Weights of a small transformer language model: width 160.
Each number is 50 + 12 x the weight over the matrix's rms, rounded and kept within 0 to 99. Layers, rows and columns count from 0.

# down: layer 7 MLP down (transposed), 640x160, rms 0.298, rows 422-443, columns 0-159
# up: layer 7 MLP up, 640x160, rms 0.278, rows 423-443, columns 0-159
down422:50 60 42 45 48 47 59 36 65 52 48 57 44 65 58 52 91 60 58 59 70 50 39 35 72 52 37 27 51 42 65 64 57 53 61 47 42 41 32 55 47 30 55 54 60 51 36 35 81 33 60 45 56 67 57 37 42 59 42 96 39 53 49 25 36 38 47 59 53 55 51 58 46 53 63 55 72 51 59 53 47 60 45 58 51 50 55 63 56 36 58 58 74 56 57 53 68 50 53 61 37 45 35 56 60 43 42 54 43 46 58 45 66 34 47 63 45 22 47 35 58 55 62 41 57 67 20 41 61 23 60 39 54 64 37 43 60 44 57 63 61 48 36 36 45 60 51 66 66 41 33 46 49 45 68 51 59 40 57 54
up423:55 54 36 33 47 52 66 56 11 52 52 33 51 34 55 54 41 64 56 55 34 26 65 43 46 39 62 62 54 64 53 36 55 35 38 54 56 50 49 71 57 50 53 52 37 76 53 50 31 34 51 42 60 50 77 58 45 49 67 66 56 54 39 48 55 53 42 30 50 38 49 47 41 63 49 65 52 40 27 68 37 45 60 27 50 43 62 45 66 52 50 40 48 54 39 36 52 35 48 66 11 55 43 52 53 38 64 56 48 50 58 60 30 37 59 53 53 52 51 48 53 57 54 52 29 57 55 45 47 46 32 50 40 52 34 65 59 52 54 48 50 38 56 46 28 72 72 50 35 52 51 58 60 54 39 47 31 36 45 63
down423:36 67 62 80 45 30 33 52 56 48 59 65 24 54 57 45 47 41 39 45 58 60 44 62 53 52 39 34 24 65 50 56 58 42 56 44 35 36 57 38 64 58 60 75 62 31 57 43 50 60 43 39 48 66 42 52 47 48 46 61 51 34 56 51 48 49 51 48 44 65 55 40 37 49 58 32 41 71 35 28 63 61 47 61 61 56 39 62 56 52 44 29 30 51 72 70 35 53 63 39 71 54 61 44 49 35 44 54 42 51 71 71 77 50 46 49 37 50 72 22 56 54 38 57 55 40 69 56 29 70 48 63 60 32 58 56 54 45 62 54 48 66 55 69 52 46 26 52 65 50 43 66 71 48 49 58 47 53 51 48
up424:46 56 39 64 49 54 44 39 37 36 39 50 50 51 35 42 50 48 63 45 41 60 59 61 45 53 60 64 60 39 21 35 61 51 60 49 77 81 36 62 43 64 37 68 59 60 44 23 50 53 36 41 73 57 44 35 37 20 60 49 43 44 54 47 50 25 60 45 41 42 37 45 43 61 48 28 61 59 33 44 61 41 57 38 47 61 43 52 47 40 52 64 38 53 31 56 52 51 46 52 34 50 27 57 51 46 49 61 59 57 44 55 36 76 48 48 25 46 38 56 55 43 72 60 47 50 49 36 79 78 54 48 60 37 47 52 54 60 39 44 36 50 38 41 44 49 48 71 40 71 46 42 57 31 38 55 56 50 37 55
down424:32 61 50 54 57 52 43 43 09 46 60 40 47 53 43 46 46 50 54 56 39 47 52 53 70 55 52 44 81 70 52 43 54 53 23 34 59 72 52 73 30 65 51 53 46 67 56 64 47 58 34 35 58 59 48 58 64 63 46 59 24 47 32 30 43 40 44 47 40 52 54 62 40 57 36 62 76 45 35 44 69 45 50 46 41 46 34 51 30 68 64 53 32 46 35 49 54 46 62 77 51 55 51 63 53 51 71 46 49 58 55 56 42 73 56 46 44 49 41 60 53 57 48 58 59 56 40 73 45 42 39 32 44 36 48 45 51 32 52 50 55 50 50 32 51 43 63 66 65 48 65 55 58 31 65 61 52 41 47 61
up425:65 36 65 43 43 42 58 36 41 56 36 42 41 54 61 55 59 42 33 53 42 65 63 59 34 50 48 59 22 49 50 65 40 33 46 43 37 24 44 36 86 49 54 59 49 61 41 44 67 37 53 49 66 45 26 61 60 69 67 41 39 74 53 21 65 77 47 38 59 42 41 46 48 61 61 80 62 46 40 20 50 25 51 46 47 58 49 55 56 40 44 65 60 49 40 56 52 57 49 46 37 44 55 65 56 55 46 70 65 40 60 71 47 49 52 33 48 40 30 66 49 39 45 49 24 44 50 44 45 41 55 51 46 45 43 47 59 44 36 69 58 77 42 69 59 50 58 43 59 66 45 48 70 85 49 64 41 58 77 42
down425:36 55 47 42 56 44 59 49 46 57 48 19 51 37 33 36 72 48 40 30 52 40 29 38 45 46 61 51 46 17 42 40 48 55 38 50 70 39 41 61 61 24 73 51 53 46 62 29 75 56 49 51 50 66 41 40 42 72 49 50 47 32 41 30 60 53 42 58 35 54 56 56 40 44 92 43 59 74 49 36 35 60 65 54 60 70 51 77 50 39 39 62 75 35 50 47 72 58 66 51 55 41 70 13 33 54 38 56 40 59 42 54 54 33 52 49 56 51 36 45 59 48 56 50 46 51 51 50 48 54 49 53 42 55 62 36 59 43 10 80 51 54 68 60 41 75 75 48 68 81 52 43 45 59 56 64 44 53 54 69
up426:59 52 53 63 34 41 47 53 57 53 57 50 46 45 48 56 64 51 45 42 70 52 63 41 54 56 47 42 66 43 46 39 64 47 59 78 49 47 59 45 56 45 37 52 42 57 56 40 26 53 53 62 18 60 54 53 55 40 38 39 58 66 54 62 46 52 55 27 62 41 42 52 49 48 21 31 44 33 35 52 67 41 56 49 45 60 51 54 27 45 52 37 58 44 53 54 57 47 40 15 35 65 46 48 60 62 40 66 53 54 51 28 54 39 44 54 32 43 32 49 45 57 63 57 71 69 46 59 60 23 56 40 53 62 44 72 47 61 65 41 40 69 53 46 63 51 56 38 58 62 47 40 55 36 39 17 55 50 51 81
down426:56 55 56 42 27 57 67 43 67 52 58 36 53 66 52 36 44 40 43 63 45 41 47 47 44 53 47 52 66 68 63 54 65 26 64 73 48 31 45 58 32 55 55 41 51 36 45 42 42 58 62 47 34 47 51 54 36 49 32 44 50 52 39 47 57 40 50 52 46 48 47 39 42 56 54 41 60 61 52 27 66 54 61 60 32 62 63 32 52 44 46 40 33 53 56 43 59 27 75 61 50 71 43 47 65 39 42 64 86 39 68 33 24 51 45 54 57 49 33 44 41 56 62 47 52 67 46 73 50 60 53 39 39 26 37 38 70 55 34 39 54 45 76 63 30 71 31 48 61 51 45 28 46 35 74 44 57 56 46 42
up427:73 45 51 63 46 33 67 47 51 48 43 50 52 51 37 35 52 51 53 63 54 40 51 40 69 61 63 47 61 49 46 21 40 64 37 39 38 48 59 51 46 62 40 44 30 56 66 53 58 46 42 38 38 57 62 44 43 59 38 41 35 58 53 44 58 66 50 50 35 51 52 44 46 42 52 76 60 49 50 49 33 62 45 57 49 51 58 48 46 51 54 39 54 69 48 48 65 49 61 39 66 40 57 64 34 50 53 34 67 52 45 45 31 54 45 59 53 45 55 51 61 57 33 45 49 58 67 66 26 46 36 53 50 49 60 44 50 47 44 51 32 41 43 66 56 59 61 38 27 42 51 37 44 60 57 51 56 76 48 46
down427:43 44 54 44 47 62 31 62 26 66 48 32 60 35 48 34 51 58 57 64 41 53 49 39 33 16 53 53 37 35 37 64 53 41 45 47 52 65 62 53 61 36 67 41 59 55 38 56 34 58 46 55 56 53 40 72 43 40 57 68 57 40 23 39 42 51 39 54 45 47 57 34 46 59 58 51 69 48 50 49 70 60 46 42 53 78 44 31 44 35 54 49 55 43 51 56 50 49 53 62 52 53 74 38 52 39 56 52 50 44 60 47 58 38 51 42 52 51 46 70 38 46 68 56 49 61 49 44 50 59 58 65 48 50 60 66 47 53 47 64 44 47 43 42 51 42 40 52 50 57 34 50 38 60 47 56 39 25 61 55
up428:47 40 56 34 44 68 66 39 56 58 61 45 35 52 49 62 47 58 50 34 60 49 40 39 44 33 48 47 53 53 50 42 71 57 46 52 52 45 44 38 62 49 46 69 49 74 42 33 63 81 45 54 81 63 57 55 38 44 57 35 36 51 50 42 79 26 48 36 47 18 70 63 51 28 29 27 47 51 62 50 56 44 58 58 45 22 57 41 55 38 53 54 65 38 57 55 43 66 22 50 38 31 83 42 53 48 36 52 54 37 46 80 50 37 44 49 45 46 25 27 32 39 40 40 51 55 43 70 51 52 54 55 56 49 58 77 65 49 49 42 39 45 31 24 50 61 46 65 74 44 61 35 36 41 53 48 31 53 64 46
down428:35 53 61 47 29 46 55 32 52 44 59 59 51 57 44 31 24 50 31 56 40 33 69 52 72 29 53 43 44 39 44 52 57 42 43 57 50 33 55 65 57 56 50 55 71 77 22 51 55 64 40 47 50 54 66 54 31 36 69 76 58 59 52 67 72 47 61 47 60 51 59 41 51 69 56 58 60 62 53 36 38 41 57 57 41 12 54 60 38 42 46 56 61 71 72 27 43 48 50 71 39 58 66 48 54 58 50 53 59 51 52 77 53 68 36 43 15 35 47 46 51 46 57 37 65 44 62 49 28 57 30 44 38 36 86 69 47 71 53 46 39 43 40 45 46 60 57 17 21 45 53 51 49 42 68 32 39 42 59 45
up429:56 39 46 51 62 51 51 30 54 58 63 46 32 48 53 65 61 40 48 53 50 69 49 55 49 49 48 77 46 60 56 71 64 34 44 61 43 50 55 60 35 59 58 43 37 36 63 48 58 50 41 49 35 20 67 42 62 61 68 32 53 48 31 40 43 47 66 38 36 53 38 33 57 32 47 51 46 52 45 39 38 51 16 51 55 44 41 41 49 45 39 65 42 44 51 58 37 64 52 62 38 60 51 32 54 42 54 62 64 63 51 55 70 39 62 75 39 36 42 61 54 39 53 48 65 50 52 80 40 59 58 41 49 37 54 42 43 54 47 37 42 58 62 62 48 48 50 59 55 42 36 26 24 26 50 43 60 36 56 46
down429:43 41 51 41 65 59 62 71 67 33 28 55 61 41 69 47 63 62 55 60 42 35 63 46 45 44 48 63 41 66 71 56 60 56 51 45 46 35 53 41 67 54 43 25 48 57 37 52 41 70 63 34 39 50 74 30 73 62 52 40 55 54 38 60 46 55 51 69 44 46 47 58 48 46 45 53 59 35 52 48 51 52 40 68 35 69 57 49 37 56 67 53 52 40 21 24 73 40 55 21 68 46 52 49 40 30 52 54 54 50 53 67 63 78 33 65 69 56 56 53 47 40 36 45 28 66 42 41 42 47 71 34 34 57 69 54 51 43 49 55 54 70 59 42 36 46 67 29 50 53 50 49 54 54 41 53 45 48 51 58
up430:59 51 41 35 56 42 58 57 55 43 29 58 56 49 59 54 40 55 48 49 66 45 49 37 50 57 53 46 68 67 45 52 60 39 68 56 62 44 47 61 45 54 60 48 75 85 45 45 54 41 24 52 49 50 43 49 55 46 47 57 44 46 42 67 50 40 58 48 44 35 55 51 46 44 48 71 51 45 33 44 46 62 44 61 38 41 39 45 51 27 37 44 52 53 56 47 51 63 52 59 59 49 35 36 36 52 59 55 34 58 54 54 50 49 20 57 44 56 39 69 50 58 42 74 61 46 56 63 26 50 39 31 72 60 50 54 50 58 62 44 45 45 56 58 30 34 41 47 55 51 56 41 51 53 43 57 20 44 26 61
down430:42 75 74 51 57 61 44 55 41 64 55 35 43 26 43 55 62 62 52 57 42 47 57 47 54 41 44 46 54 44 38 48 28 55 40 48 43 70 44 57 61 38 33 61 44 44 52 50 51 73 80 71 44 36 60 41 74 47 57 56 53 60 49 59 47 59 45 50 24 47 67 48 55 40 47 41 51 51 54 42 50 66 53 40 56 48 58 41 42 60 57 40 65 43 39 55 39 43 35 24 43 50 62 56 52 38 37 43 43 43 36 52 71 65 56 33 46 68 57 45 57 59 59 54 35 58 55 46 67 35 55 57 48 36 24 58 23 61 39 52 51 52 63 25 51 66 66 39 73 66 47 37 62 43 46 44 68 43 46 62
up431:63 69 72 46 36 39 47 50 37 47 49 59 57 45 41 61 59 47 71 42 67 59 46 49 49 52 51 33 67 50 66 32 35 64 41 52 49 64 42 34 68 50 52 51 57 51 36 51 46 59 50 38 46 49 43 45 61 52 50 48 68 56 34 55 54 62 72 59 45 52 62 40 51 36 30 65 69 39 58 42 59 57 46 50 34 50 56 38 66 41 55 58 41 60 59 50 43 51 58 47 49 66 21 45 53 81 62 70 53 64 77 48 50 62 54 37 47 25 47 60 43 48 53 48 47 75 65 61 53 31 59 46 44 50 53 39 36 48 67 50 66 44 53 52 32 56 69 57 47 61 78 36 47 41 63 52 35 67 40 50
down431:45 34 45 50 56 43 57 64 62 26 54 28 46 26 43 49 46 55 47 67 45 56 51 67 55 37 47 60 36 48 31 57 52 47 54 61 38 53 37 54 64 40 42 51 41 35 54 53 47 66 45 78 44 53 59 53 55 51 50 35 75 61 48 35 52 36 33 42 36 43 39 60 59 45 47 58 60 47 37 35 45 29 55 50 59 56 42 49 37 43 63 42 43 61 70 71 60 42 42 55 50 49 45 49 47 57 59 54 56 39 34 45 52 28 68 69 29 51 47 47 70 58 60 48 60 48 27 40 51 73 48 48 38 34 32 31 54 40 48 61 36 61 44 63 50 55 57 49 66 59 58 50 46 34 65 45 59 74 60 62
up432:37 54 55 47 46 51 38 68 53 64 26 66 47 59 45 49 32 49 44 29 64 39 42 42 47 33 53 55 28 51 51 49 37 73 43 55 64 63 32 40 37 56 42 58 55 47 58 57 49 61 40 54 57 50 63 50 52 39 23 50 43 60 60 35 44 26 44 39 59 30 31 49 53 41 47 37 39 64 44 65 40 39 71 67 47 58 79 43 36 52 30 35 58 39 43 62 50 48 60 65 54 45 48 66 69 56 54 79 51 57 55 45 58 54 41 67 56 48 60 41 45 54 41 41 48 51 41 39 70 70 38 50 60 47 45 38 59 44 42 63 44 15 51 66 40 25 59 71 57 56 45 36 53 50 51 52 57 49 32 47
down432:43 49 47 59 40 50 44 62 43 78 63 45 80 49 42 45 35 44 60 45 51 42 52 50 50 62 57 45 48 45 59 61 55 57 39 59 53 57 65 38 42 64 62 52 54 75 49 39 59 30 49 57 57 53 47 47 38 46 66 50 37 66 38 44 64 42 56 64 63 49 41 48 50 41 51 79 59 36 49 57 63 56 44 50 53 52 21 73 41 56 43 55 32 64 58 44 40 51 69 50 52 26 57 72 45 61 46 50 47 64 56 54 60 52 39 72 56 63 56 52 50 44 57 60 49 59 55 54 68 59 54 47 57 55 38 50 54 59 60 42 36 32 42 53 45 67 55 55 65 57 46 52 30 59 80 51 46 59 70 62
up433:46 56 60 73 64 26 53 49 35 41 58 44 44 32 49 35 58 65 72 47 41 39 53 53 61 50 53 54 53 63 36 63 34 34 62 49 52 41 75 50 40 63 48 34 42 44 49 56 46 52 48 79 55 44 40 41 41 46 56 39 48 49 38 44 40 53 41 26 41 49 56 49 47 42 58 70 63 72 36 52 68 38 54 40 50 57 56 28 34 56 46 76 43 40 57 81 61 62 51 56 41 37 60 39 42 62 55 54 42 41 50 55 25 57 61 44 46 61 50 37 45 38 62 46 58 72 52 37 46 38 65 57 44 55 46 50 42 76 72 59 44 56 54 51 34 48 63 58 54 43 36 47 40 45 43 69 50 41 57 69
down433:26 29 34 47 47 50 49 59 52 77 52 65 63 41 36 50 31 59 57 51 49 65 43 51 26 37 61 42 56 43 56 59 50 69 48 64 51 64 42 66 34 58 45 48 52 67 56 59 34 49 47 49 50 58 48 47 55 63 54 65 49 54 42 50 64 54 39 61 31 49 61 65 58 53 35 61 54 48 46 47 54 57 48 43 50 49 50 44 34 37 70 65 40 41 51 42 42 49 49 58 54 54 56 35 45 35 64 51 61 57 67 47 45 48 20 52 72 57 70 53 45 70 49 46 48 62 55 58 42 49 45 56 52 28 51 42 47 38 39 60 60 60 52 51 51 33 47 36 49 47 57 44 67 65 49 51 55 64 46 33
up434:66 45 72 38 34 46 69 43 37 49 44 59 52 39 73 54 73 53 56 53 47 59 49 40 54 54 37 61 35 78 45 50 45 71 43 64 33 32 57 55 41 59 33 53 53 46 62 39 53 51 35 54 61 36 57 64 37 64 48 54 53 35 64 46 61 81 53 47 41 46 46 30 59 64 38 55 54 86 46 47 52 49 47 31 24 31 43 36 56 59 63 41 46 48 44 43 58 55 53 65 49 33 54 37 58 34 32 50 14 46 35 60 59 57 64 35 48 64 38 51 43 48 51 36 56 43 62 66 43 53 37 78 46 58 38 69 56 38 54 45 56 58 43 34 72 40 40 61 59 57 69 35 39 61 31 61 59 65 54 57
down434:48 51 66 61 30 42 30 35 64 55 71 38 60 44 45 62 53 43 38 30 38 55 52 54 54 71 65 37 48 29 36 62 68 39 39 35 33 75 42 52 48 55 27 50 52 64 67 56 56 48 37 71 50 46 67 51 48 56 65 45 32 42 35 27 35 42 50 49 44 53 67 53 49 26 36 60 68 55 48 44 53 73 56 79 25 39 55 63 64 31 43 42 61 50 46 53 61 51 40 48 54 53 50 63 48 51 59 34 45 68 66 54 66 69 70 64 43 41 34 59 65 63 64 54 41 43 52 41 28 58 30 46 50 58 39 64 59 38 55 58 45 58 52 58 36 33 42 32 44 50 47 47 54 46 57 47 58 57 79 45
up435:52 42 49 47 50 29 57 54 69 35 69 36 59 42 67 55 44 75 50 19 43 59 20 86 39 38 77 49 43 55 48 77 55 53 67 55 62 51 45 49 60 41 50 38 47 57 42 59 41 63 49 54 64 37 43 05 59 50 44 31 55 68 54 62 28 58 36 39 54 63 46 53 68 27 44 32 45 32 61 48 46 42 55 38 74 42 50 22 70 40 52 57 38 52 53 37 58 55 62 39 49 39 51 40 55 48 34 62 69 60 67 60 51 35 30 53 27 28 70 46 48 79 71 63 43 59 58 42 36 64 51 60 63 89 58 53 53 28 54 42 38 63 40 47 58 71 63 55 41 50 58 80 49 58 43 30 63 44 38 51
down435:32 20 53 32 48 47 38 19 52 59 49 71 36 39 64 29 27 72 66 44 68 70 60 64 53 47 20 54 58 45 59 61 71 67 53 50 33 50 46 45 10 57 46 61 36 52 30 55 41 38 45 58 25 47 45 31 44 53 75 56 67 55 51 72 42 71 63 64 23 50 66 57 70 44 48 39 47 56 35 34 70 66 49 62 32 44 46 36 55 66 48 39 52 60 57 34 37 53 19 50 37 44 41 23 53 48 56 56 62 50 75 47 73 41 32 58 44 58 45 58 54 59 53 15 59 43 47 43 74 56 49 43 57 67 53 40 42 53 64 61 35 38 30 46 51 49 59 33 43 39 43 70 45 56 52 30 44 62 66 56
up436:39 61 30 51 65 58 44 48 64 50 53 52 51 75 54 63 42 38 57 42 55 43 71 51 48 41 61 59 63 42 52 43 35 61 57 39 54 45 48 38 49 50 45 47 54 60 50 44 47 64 56 53 56 52 41 29 52 34 47 42 48 15 42 66 37 42 39 28 49 51 35 59 49 68 43 66 48 77 49 36 37 42 41 53 38 51 50 47 54 44 43 41 49 57 36 49 44 65 37 53 58 59 53 45 67 52 60 43 58 64 36 28 46 42 58 53 66 47 41 52 51 36 57 44 46 47 50 71 30 42 56 48 47 16 56 42 52 51 48 54 57 30 49 60 55 42 56 71 52 54 54 48 57 34 65 23 48 50 47 62
down436:38 60 46 60 31 57 56 50 62 35 67 15 46 61 44 58 68 56 34 52 40 63 58 43 31 56 33 61 53 60 42 38 46 58 19 47 79 63 51 60 53 48 51 52 49 58 53 42 46 55 36 38 51 48 53 44 46 38 63 49 70 43 52 62 40 65 53 56 49 35 47 52 52 47 58 52 48 56 46 36 47 41 37 64 56 49 60 57 31 53 47 51 60 43 45 68 63 49 64 47 63 67 49 64 53 65 55 47 50 55 48 60 67 59 46 54 49 57 46 51 79 48 43 43 54 48 53 36 46 36 55 51 44 54 44 60 59 36 27 32 53 38 53 72 53 39 46 57 55 53 49 45 52 55 60 67 40 60 57 41
up437:40 58 60 35 66 40 61 49 61 62 66 43 53 40 69 62 53 60 49 38 62 51 53 74 30 50 55 42 41 37 49 33 48 30 25 31 70 50 44 58 45 58 46 48 33 40 58 45 59 63 39 53 58 37 38 48 61 49 49 53 52 35 68 49 39 54 56 50 49 30 32 33 32 53 53 63 54 49 47 68 41 41 40 49 44 49 59 70 42 33 58 56 40 56 45 43 45 44 43 49 55 60 38 39 68 34 50 33 53 38 50 37 52 55 64 39 56 52 57 63 63 47 45 46 52 58 44 75 21 45 62 49 48 40 54 46 44 33 53 78 32 62 63 37 37 57 47 42 58 47 42 42 67 42 62 56 45 69 50 49
down437:69 37 39 22 62 70 56 34 57 54 47 70 60 52 58 40 38 48 53 48 64 66 51 55 63 52 68 58 65 56 64 50 36 50 53 26 55 42 46 51 44 50 51 60 31 33 30 57 57 66 52 38 61 64 46 60 37 50 47 54 52 55 29 43 48 46 38 34 51 37 63 36 28 48 34 42 32 51 41 44 39 44 43 49 59 55 46 57 42 61 49 33 56 65 44 50 41 52 59 52 42 45 25 53 43 39 65 68 40 59 60 37 34 42 48 65 59 59 37 60 50 55 63 56 55 34 52 51 40 42 48 51 63 57 66 68 47 41 44 44 61 48 47 64 52 59 49 31 42 48 49 49 48 46 51 25 19 56 46 43
up438:42 50 57 59 31 42 51 37 41 41 48 55 60 46 65 44 42 51 43 27 36 68 59 61 57 47 38 52 70 63 59 52 45 54 63 62 68 63 48 44 84 44 63 31 58 43 35 62 40 51 54 75 60 49 64 54 63 61 38 45 26 43 43 40 30 31 48 41 73 47 46 73 39 75 38 52 48 37 37 57 50 34 52 52 70 51 63 74 53 47 30 40 64 55 59 38 71 52 40 42 26 56 67 55 43 57 45 68 34 36 32 31 64 54 48 51 47 53 61 38 41 43 62 42 38 49 63 41 61 54 55 51 49 45 49 35 80 57 71 58 54 82 48 56 32 51 45 43 61 51 56 46 49 24 37 64 35 42 43 81
down438:47 89 58 54 51 55 51 66 43 59 50 67 44 33 44 44 43 55 46 77 38 53 33 32 47 46 60 34 58 51 59 31 60 35 40 52 63 57 47 57 66 48 72 64 51 72 41 58 55 56 58 62 37 49 49 47 30 54 60 50 43 37 55 62 54 65 59 54 61 50 68 34 37 39 42 49 59 41 30 64 35 56 53 42 51 38 44 31 51 63 38 24 23 46 50 41 58 56 58 42 36 56 46 71 56 65 39 39 51 67 52 33 52 34 50 61 48 55 67 51 38 41 40 59 51 41 57 58 62 57 41 58 47 34 47 46 41 44 34 43 67 55 56 57 58 39 57 48 53 54 67 42 60 53 68 68 60 57 43 41
up439:74 48 53 45 52 63 50 48 37 43 51 54 35 44 47 54 57 38 53 45 42 53 48 40 56 66 36 48 56 59 59 33 46 26 70 58 68 47 40 56 43 60 61 38 50 43 66 46 48 46 48 61 42 38 60 66 66 24 43 52 49 72 62 47 32 50 51 76 62 40 41 51 60 42 41 51 65 45 49 48 27 51 41 48 23 64 45 50 58 42 41 38 28 59 52 41 65 33 59 65 44 60 58 59 53 36 30 56 47 50 43 54 41 48 49 47 53 49 41 60 40 53 53 60 54 34 52 45 57 47 37 52 47 40 42 43 30 55 63 36 61 37 39 46 59 57 50 33 64 48 48 53 51 39 45 51 48 46 51 36
down439:39 34 36 42 47 18 43 28 67 48 42 38 55 61 81 58 59 49 45 33 73 47 60 55 41 34 55 68 35 30 40 56 69 57 52 49 36 44 52 47 50 45 40 47 70 46 19 56 36 54 37 22 53 57 63 49 43 67 55 34 44 40 33 35 55 35 55 50 35 47 39 62 47 58 68 50 48 40 59 46 67 46 55 45 60 39 46 30 47 52 59 52 62 33 54 34 69 48 48 38 53 55 42 46 39 59 58 58 57 49 58 44 38 63 40 51 52 38 50 52 53 44 64 31 47 48 59 37 66 49 45 46 73 58 44 25 63 38 57 45 63 50 63 54 43 61 60 41 39 39 45 53 27 47 63 39 35 33 62 46
up440:64 54 77 72 55 21 33 50 51 25 66 48 43 54 56 40 50 63 44 53 64 44 58 52 49 40 49 40 53 58 48 54 45 52 37 41 68 64 51 42 60 31 79 48 61 52 43 54 67 56 64 48 57 32 52 72 54 48 37 31 56 55 66 72 50 48 40 27 71 45 46 75 35 52 30 50 56 56 48 42 50 48 51 50 33 47 54 54 38 46 37 47 46 50 50 45 72 59 43 63 45 51 50 73 66 57 30 64 41 28 42 40 62 49 45 50 55 36 55 47 57 27 36 43 67 59 86 31 62 39 43 30 63 44 34 39 39 58 06 47 44 34 49 55 59 35 49 58 57 55 35 41 39 41 65 31 68 37 45 48
down440:64 22 50 52 59 58 24 37 46 45 57 59 49 59 34 48 75 67 71 42 53 63 47 51 50 52 50 46 55 54 51 45 48 71 48 68 68 70 49 37 44 47 65 51 53 59 26 53 48 37 53 31 60 46 27 53 33 58 63 34 36 59 54 28 37 42 59 33 67 45 45 55 48 78 38 71 67 47 61 39 38 58 45 43 41 42 51 51 62 56 45 27 55 47 42 45 49 39 43 66 50 21 58 32 76 48 36 52 62 34 52 35 26 54 54 63 47 63 38 21 44 55 48 44 42 43 50 31 49 63 48 66 44 47 63 64 56 42 21 49 38 30 32 57 60 55 47 65 65 43 45 61 43 45 50 38 31 68 42 47
up441:39 48 45 61 45 52 59 46 75 50 50 41 45 52 63 36 50 45 57 53 32 59 44 45 47 57 52 47 43 77 34 51 31 62 27 52 43 56 44 40 34 39 34 40 43 35 32 52 51 44 54 54 47 50 55 47 68 43 48 56 32 52 41 63 59 33 42 45 49 39 72 42 46 51 39 43 32 49 53 51 56 52 31 61 49 41 45 48 45 34 61 49 43 53 41 71 44 54 61 73 40 30 49 53 44 70 48 60 69 55 56 51 43 50 28 53 47 70 59 31 33 45 51 51 55 51 68 63 59 71 71 49 44 57 62 54 44 53 61 55 59 68 55 42 51 59 62 69 46 55 39 54 77 50 50 58 52 42 43 51
down441:55 41 55 48 34 39 40 64 42 66 50 41 53 48 50 37 54 65 72 49 60 63 33 43 43 61 51 44 14 54 50 48 50 55 59 54 44 59 43 48 49 71 35 46 53 39 57 44 48 50 65 58 56 59 58 49 45 32 57 38 54 61 21 51 38 49 55 42 39 39 55 70 40 31 36 51 50 61 82 63 64 28 54 54 54 47 55 62 59 55 61 40 37 49 57 36 51 31 52 16 53 39 52 53 60 46 71 55 48 55 31 40 52 62 46 58 74 36 52 54 72 38 48 37 49 45 48 40 55 50 62 64 53 45 60 51 54 49 50 28 29 53 40 73 41 75 53 34 38 60 55 49 50 47 46 60 35 68 50 52
up442:59 69 33 35 52 55 48 47 62 42 62 29 23 60 52 47 59 52 51 39 75 55 45 44 45 61 58 47 40 33 38 62 41 49 47 35 63 50 37 32 34 67 54 69 57 55 35 43 61 39 51 75 34 35 40 49 76 51 50 50 61 51 46 56 45 49 41 63 40 36 44 42 55 47 67 44 29 66 78 55 71 40 55 57 60 47 53 76 35 47 34 45 45 68 39 47 40 44 63 52 51 41 43 60 37 62 53 36 46 49 42 55 28 42 36 66 37 67 68 54 54 47 46 39 36 49 55 44 38 62 63 54 47 64 44 25 35 46 44 30 33 51 53 60 47 30 34 65 52 34 44 42 40 27 47 56 65 49 29 51
down442:52 58 53 50 32 44 33 24 37 54 48 57 48 39 54 52 51 48 40 71 37 55 41 69 38 40 55 37 29 64 61 56 45 55 35 44 58 48 43 40 36 44 50 53 42 49 43 75 36 57 41 48 48 53 53 62 42 51 35 65 40 72 44 28 65 53 69 51 43 55 40 61 60 48 78 55 41 47 63 46 34 55 48 46 60 52 45 35 50 30 48 48 30 61 35 40 47 50 51 21 45 49 43 58 52 47 64 47 64 41 61 45 57 73 35 49 45 52 82 70 45 54 43 44 53 59 41 37 43 60 52 46 47 62 49 63 66 47 30 30 33 40 37 50 60 57 42 44 55 32 51 41 32 40 22 35 47 65 60 34
up443:54 42 45 54 60 58 44 56 45 57 64 64 49 45 47 55 50 42 46 50 86 67 64 44 33 51 45 34 51 50 54 47 54 57 45 40 38 33 50 38 77 35 42 54 57 44 77 52 39 57 52 36 47 47 39 41 61 64 43 28 35 45 55 61 27 75 45 47 50 29 65 49 41 60 44 64 52 50 40 52 46 49 64 67 51 50 56 40 61 50 35 43 58 43 56 53 36 74 52 57 49 49 31 48 42 55 58 49 51 61 48 54 49 44 54 59 61 47 30 49 34 50 51 41 53 62 55 51 34 46 43 54 57 56 55 52 62 72 81 45 39 40 42 44 42 47 51 57 45 59 33 27 45 57 36 66 44 46 43 39
down443:36 57 51 48 52 34 56 56 66 61 50 49 51 43 47 45 53 58 44 43 52 39 40 63 41 37 69 79 55 56 42 56 52 62 50 35 47 75 42 39 34 56 46 33 49 43 39 47 61 24 37 48 34 61 50 51 49 42 32 50 52 71 57 62 47 52 76 32 53 73 51 36 51 48 75 41 46 63 72 52 34 46 37 65 45 65 50 53 40 52 41 33 63 54 54 33 70 44 40 55 63 51 54 33 44 64 55 23 34 42 38 58 61 37 32 45 41 46 68 48 58 49 56 43 41 71 62 42 46 53 38 59 50 55 38 65 63 46 39 36 67 52 45 67 68 42 54 78 71 51 61 45 81 51 45 47 50 51 59 52